Part of a small language model's weights: 12.4M parameters, a variant of Muon for these matrices.
Each number is 500 + 50 x the weight over its row's rms, rounded and kept within 0 to 999. Layers, rows and columns count from 0. Numbers have three digits each. The size before them is the row's rms in percent of the matrix's.

# layer 16 MLP up, 768x192, rms 0.108, rows 41-106, columns 96-143
097:440440556535565381566444513502475486452427548480424453471510510482550442472556479411412454485512425523610520532448499571524535498522470628503570
101:637465584568565528512469481482403393605521557456493487497526576525544422531515516510498442412489430597475511526500548534495431490505477490491552
098:506482491508485459550457397466623531472450478577519434612533455505501567511618534519503540471505511433545402492527500568456509453415527419436562
104:558516495522524578513585537434565533464529564521513539506524478494477586527539497493645493470588489497553510438477598472556541462545503374498380
100:499536454491567478491457449435454456582609393474556596515512536493434553568513539464489485409569480471498577501543488486517483458520472461366586
097:486580443510373551416580528545644526551441415541481583506458542539498447390441494554537475491471478499527473630460470470443516482471571535435440
097:504486511483459403436463427449464499489462414410498404516469437453562487431462525594470404550516481457537417491603468518560496503546480418433471
100:504435390540556470446467474435503411549520534467577572558445453516539506451613429541432434520549538509481559554530505474427470480498412447527549
097:602609490522511558545576412462496471483432429505479547487450426539515535534449425443499482554483552646508499521613492514480537452513532536531505
099:542476576527510502481469617503561564450570512507458481519467358592580432493547499458454426564510454531572498471539598546562532474470521541440525
101:522459456492556537536501536502496542546437578512598388522459435576478542528530452566463429485414491467542505532562582550477555369500505468521528
098:530512572539529564525476480514486496574524472548554488483501451559618516504462528472462496561526523436618479402499543396398508572556467462543442
092:494558498490505488511472529614526487448447474515436484488483414468466557457524523576506582549431475509451480507534451566504479423485521592435444
099:453579346452581533477540523561476435473492520513519414481481485620480490499542479430603512435486558539503478518508466522510503485499553457385473
098:414453486504472516467462421485666450486513577480548464547517464613567480469459591617527522453514414460564483504563436499453496564551474418582464
101:455527488512588440555553468585525483567498434432514514501491455522572523438526515464557444455475449459585475526449593544431544549593464537522587
104:445512557482554474497523405440531509520480399459435424540518425511490548497463566515523436381523540511559496541485564497433523525432411470374476
098:458497517472444461530520496473454532551495446499451463399503475444465492433420525540508527416490509584528595475608495422553520438494533554479485
106:527463503490526528459484507530511493479602428421485472497427563485510542521546481372493495507429497493503540566534482506569485552635527495412515
105:525501479519393417448507482495524464422491470497466540534471422499521431575517423484507499503505517519506415488475455542558551521424413464562576
100:434474509494519445496491440551535525591529493551570570486569510545582532416428520543526492490501423545541483489516532576587553429447525470557580
101:503449445450430442556374455421439473439417504400473450554572498529443531489597425490469501562504480542539517512486442505530498540517506324472458
101:539536483547426498509414394470465473500489524466510523529541484455547534431504536577463514509542498483486442473508463505526398477534486511526447
103:542610497530471508449468499367509499510508468536560535483558485529538509465411550497557525389500537572554463530542473426581534533461402464491439
102:505452514505463538543484510540442526531459478538414546422489551584572417487507496449583531466499571530473411510506486518523546549499516411399457
096:520441503457443458375489512487481477579559577610536471478544526472612543412523515570497455540453377491430553554464531514538476540572439495530512
094:514414557476490490559550525503524475521510532467455539464452537543521471488500579483596508538457520517479453522407398593616542464441466445562458
100:505458472557509640504497449463505435618539415608559540575487500491487502445545423471514456501439501480507543442488451488491453610469492556500547
106:564515500498499521474479479424563596512551423407478439539448585464512416474493457549571548402548526515546509534466528431490550474480524492429498
096:485504444426493560541503453614455503469503558481481508491447482492470517413499509376466507521500419487496436437525538575526487543535532592469473
102:525503504481485525423458520462500481522546493458464557561484494481557526470494474489492546536387492595461408487483512550535489441534466446438477
095:526454554493512556509537460551549532487530552557496408481576539520409496550443564492480539560473549368515440557540627465519480482536580516555491
103:457503496631477437535474445474501446481563492454479500435550488539462423386481497561515493472513470532534615470572453547513494484454558488425544
093:483417573463555546494496482438494558546481507566569519529469436496503530483457416512542484491486442506553530562485469570536522485516519506474456
104:445420434410486535512499426528569422514516503493490459479553462442574421474529624502566461518559528488459527490537564564528429506563574545603450
101:464432509543485485512608525442527432517452503517394514419595452443460495549466549532518479422524538456479460492437508509555476602436480496448471
105:586446537591526515491489441486397524438456478501431471559485483513423479492461427392507451466565409409504457482493508480430577530504604534447490
097:487478428542544559470472558388512462502477401544513407455470539487480526479534455511602420486540527600477486459486456517511449412472543490401494
101:437484526497515508561498483522498453448485576533454529508413424486513437442507491507415479522565433455474459516504578571523472619663445434552474
100:521522504566542538480464454475549480475452478551514555466500462463555378556499465606529518454455459530457429426504509433443533513491501471475444
105:517396615524522500544549519439480444525478528450407527534552500517525510503536413511545553527496553523492462490510568481512444478509496481380425
098:521472469503484476445601483555501502505522515498481425402537550530491453479557422577470419549557504583579515477506491560486550524505417528577417
099:461552577460503403552481426529490402454472485503493577422500493517480518536549496525486550462459484517441494426440549542639450502554520598425521
099:556465468467569486585543490493464452495307539507488503512482491524556465472435557483526445464406554567458570539407519546499524486526493507474447
099:420506459460546551533546483413566457482574442503534429453538427480432400470510496502514514556508483453518465470436593512447557494513531514475478
101:545496583467502472410520438450489491564483467506481484513523555381502528437516506554458445574469498546438482513482493566605408411509587497522503
096:417424440467471465530530507454493498446444454465503445461477571501538535487565540435440539549600523502538512521481492534483468443446458488546355
098:491483440515413464538478537512514526464489490492448495447599521476572415509511582519597463493500481507626469496537514448488554480493462525521455
102:523429559537449430469540473519532493483486512516427510525494515516503428432436478538480484506459462566521449543456439562520532473486500416508484
103:451518455440558414510429528447521415499476476519520551494567456515495513560526410468511482522573498534559552561624451549472521543547425479556588
098:549495503370398470489518432515519551575587528498527561483520442466531548505471560532495454509383490474483549526490512487464551553422476465515496
096:622419586410476482488508536465542404527499620479520523466544374494620521524537495477504479470565524547432531444519419522467488500434420572478560
104:418424518483515516321537506483536442511508433460556440427496421479419434459554497496562352464485506500498540517479590523608458505521462437546474
097:481571498452469443477525560560523457559443448540540480477514456572504488557481559467457464547452515540416512490579465520531546408479543512407465
098:480378580441532514510505581588562526495470471478479459522572459552560533533421437532543458442548467541517451551547493532512464487436413419491462
097:430451489557496459473548504477541484438455506486460568457452439475532532542539537547425542455519493436510533591496496564503541507443538434462454
102:554415539521530516492505453501515572480475555457525563527444460453516551531497431522553458496510505502447536469472576544479473529499467543535431
100:561421583560603404415550516556399445427537498410517491439525513464542484581596429499570536567583474473488522582499535443504587480458504538468546
102:566469543571457499566568446517441541478555509490510572614531472546510556437559621561454590516604484473407535468526592591453520490541474392520461
110:475581590434462450513422517451507489556514532452373467573456448428478385474512454492550466551506522471489522492520475529494468507515624525482534
094:518440503537481544499525540479513575603505559467556531517547478495491540472430565460535591651488571526492537410448532510447414426512493442447492
101:418389445524539359463516512478557506521545474505465576509438492518542484511520556494524518448447483587484612521594515521469509447507452519453476
104:429534498442368545497491466548575539600586453561561493431524509511527575494478553419549496453566427442414426463460519583544521489479559542478472
098:544452438437516533450496438455452558569459488544561415483534432549451553512514583438509536428422535495560544512445522538538502524524537427470655
102:565562505571471491539454511499493496523580490464448435408551541459517447511472580542521471523466565528468599416485572491484608540489584554415529
102:479570485407478533502566499516498541613533475511478514518498503409417499560485587451539443598501493538422448508495436415630615488566471509462468
# layer 16 MLP down (transposed), 768x192, rms 0.172, rows 41-106, columns 96-143
088:544613445463477480502634502494452547404580553502565543504483468561526497498500431560456494431467588445512515529451445489464500487518511547516486
103:600507480450435441492502467457379502526476414587523401475509571455514443520469455503562533476467426371508455510425445415455541588507574590488522
096:642536610484507539470517666519424446518529542446473420582577509492495540536513462510481445433538515498502568472511484437501454469542511540536409
101:586531453494479456519587534591480602457565432528438488535485561565444516490468544562421539573528458470476473347467537452421489518536546524531427
100:524562498460529467459519481495464513477524575526474552538560511531487402506445520499433475421484612583397450465429579438612524442574507566604521
100:517462422538509560560410448464474485485444499474423377593557512418515503579480516501534528537484532504442568549470453453498538530497496483513531
096:372525483543523509515531496467535467438597476516532315461480556578487480510425521528459535518481501479563611565391464535516508465467522527467499
096:556453423511471511468472518475555496557473498436554493504484537502482542521444499428488483525516537532559487487484414523546482558548526481469618
095:531448546476431535512498619492530483479515636440516444548404576433477605482601544549548505479544442393456424535430584550489506502473470533491504
097:457425514547492387452559490543505498576560514452536564419380464516486453571542536530470533509422524482485459522423568488582549580501367561497439
097:497563545523490500554435449543516402468501443490340536441549527444508489524560570612394546474499444434519537394474456401493519493490487551587495
096:452461397452489472552493460522472393428543565421575502549504454477550479482490459539516533492410466547448532542555445593486494489523566520519464
089:448489395451513463460487463534497564518451567515455529526580491520464500541424524574481434454529544492627466573495494469479485407512467520540516
094:530460520463485625483539496430598518480485490492497457497461522451560510424513545480459481467421506469466524536438587467549462518472508548492583
103:556523531395561551532516480523423518465518471504473536468470525541502543513476469408408434665456584564532465574469618442492568439427452572483601
103:472488467508484476479458552450469413507452566592391618492567416548487492495580504527612519432581498534551444469497448493411523634459552503507522
100:494572584423556459549581442495443535536557462563537451454482457480505520435514418508528526502515430484485501477435408478427513504521542501430531
094:505473570529548392488502475490563458371474566440466515626457551559554544586498509376438506569433524533578573585488513492426495528538474449458438
108:629462553505440433514564544539434517497496564428385546443547475457485499526487487502613542543476475474492490540613480429472434538487579586445488
107:539581445496405478514550536493535551605509557498532490538521496410441451503538525434514489555492449471437558446429482458427432517569552575495613
093:551576469607436481590425526415610511427509524517445563572444576483448501482582509540531491583462487508409489438500493532527521513488501565459549
101:467428562465501579509518493482465527610551526504633540463557486529563524454511507555610564490430511493478467473564491550404526477481540570526545
101:452586469548514534484404526457468553513467428493478554523463631525528473501584510438409523610415522395530483402489439489483477507510537554496540
101:551545481459550473555502528577486475523536466509474388548508561443373518526442560557574539530536575589412506558426511512494511492519489416396522
104:596506517406486510432549490532472627526491547509472583455449518460483458488394566519413418476420426565534512444463590533571596558489451474481496
098:546452547519457421524547483448490509451503565426546498504506443560481605445509569442460554466485447407482594521504371462455543469431471574523578
096:455520498476478491462438515519498578540538523585509603532486538508494518415516581538446527439481436460479537385501537506446525533572430555388486
104:500526436461523523468529437413519519500446523414560458522481496508465521437418572545494423413572470521520416544453518452521524545470480457482494
107:519395521614438510437512445534479557494501570501438561485550538513501500511574501499471465447478558447505484453485484571528516551493424583406565
097:576491447503611451521545525523491476498640455523511537519626405527510492485512441534432470513415585443455408568475518427513482526536459575569532
109:470539525503503542598462478467540452504456481532569516460461531432514480482465567443499468530346516563567489530537475491496593549482517470503419
092:432458536469496478467474597407488542511402409497542519515506447442484471465513450459508467483496486493464541464534406543487504561485407463443488
106:522523540526510507553431528449454551422486378501459531554516515550593461506501451550531554430527484434513493586474495511504520507534429477383491
092:529605402493427506473528509467591419531504548360495486543487524501464437497510540549497499362521483507538468447476487429480456471510511501541551
100:456497564518498450567447510577526518540512543444471434445475576554419558586515562552450516475377475562436433470480390461539467547516418620457564
108:449497499530530537525604559533507593584525481546650480536542528394527487478586513393595499527471452457453527507431476545497508474512525443395523
107:526458514508465578493458424434482577561416541520533476414475549480475489580477447447586592396476520463452493479450465414421496493550621493512437
096:479468552417507449482520530588520509477539481404488473485445496517524499544479615501368466521497465482474457490443456448423515504498467553527591
106:532487495479525468533532630436474585414511428573471507520464490499474584461535560450477467577504444499474528401544417474481588483471559421450516
100:523487439588437541489521484571515592573528586377599486547471406429461524543509493453487484424554456486553488540510500481523438486482493613453567
105:512568499539609488553534450502461409494536526486458529573517467463509438525541538581407456600573536484486478571544410439436483481542513533425470
098:529513566500542497535641512542529542500466492556494528439480452436508429627530458489436520477471425459487444528492488464566630378485478571511510
098:419465522579436490485479567531551469514556499536559503484468530506538433587556452445535607625474491401587481576522552483506519511466503447439565
100:492618428589541530476553467505516461491539490483428513376442536468442473520563405493537516524599440475525599340476530483485423507540497448499519
099:433583423573434488438507520537483489480474515503544476532429468463481545563489496450471481499483533536522470460481610507552480486546454474435428
100:497466431527499474472518444430522517531496584508512534451633549535471526540481471587481503485484597490551513577569595456454535574462504490507501
096:561595568514512524536432543558445464584519502602517537487453495533528498570492472486413480509475518475458456432504476537545560565561455424500547
111:502591455629471551496470420532518586520491425525614544461525538477389512491422452529498429469434490461439456626542540500529507439509516385488557
091:544442517396511467454516431449518539449490490443508485581606541584449482431485493466426461461504442498537453449619518513521547492442495467502571
103:552575571470485503540530355573501506536370514407448440457566510402425411526570607574479434422490526458486516560494543506532557566433570467458516
105:499469414512575514425496515584508414405547482452560455458493570554431539562511496546517531436583490460512487498468465554517471493597522634410414
098:536471461535543459506435479506593493458549583507536568436610591519456651319465514588522557572580480505489534467531433518469604498473498510451512
105:512567532479497487510441601568589495511507581470486554439424578470491507491440482511521452563427500436457554536481443594511482426473465516539419
099:537522556514513498504404483467539511496400545449475543549490473533526470479484434452608563510416486493600511535516629480372480483438500561519414
098:525544431431456491532494443531549477500491458583472533462519613401448510439531519548626491555459372464594578569496544430491495521588466502511486
094:585494435510426563531487449477491501501428432552410462558367478513405460491447526454345527527482533509516473548543501464438529481568518512435530
095:484459443524574393520466440484444481439450547581465558451602518497415454496421498580498487514481536497419463432479517470527441512474381463568492
099:481486469520508359523527527497483424534546517478441455513494588456538512515530477492441528554491592483444499521537504415544648583425566562492503
105:539594407505533475516402492505447527538514521559537373480455588521426485555483505479492409527406516595478469551505462540580480601487520516437521
106:571418524586434453507485504550425488526434531525510468446459469493440472517589544527633485618547532497475421622583428450472536537591452544551494
094:543490467465408533653522448539504474551439400532438524455459596467455548428510509458540495413471500511555461424467500540417557651481494528500503
097:505505492531545500557557530547444519423517419523468460528469381503465523539436391546464418489460517431500445466401512439508435565452603581558487
096:557400463489524455562464396496482525401508580470489427566420602491491508490423562506408451537453469556473534406516538510501567453540554517545485
093:516502458470535490478488479594608584472498510438500572477531546450576493456474432399669557538547523528497408475538505536392573484543478520492526
100:483561562500381494502470472556425407491507523464528501500484600434544520545586520538514589488504502460469547522529518497442472623471521517569503
105:532554466532509620531529564442473492533516518459535520403501533505455474534552463552563549401449540512516417556498557550484466508496591538523525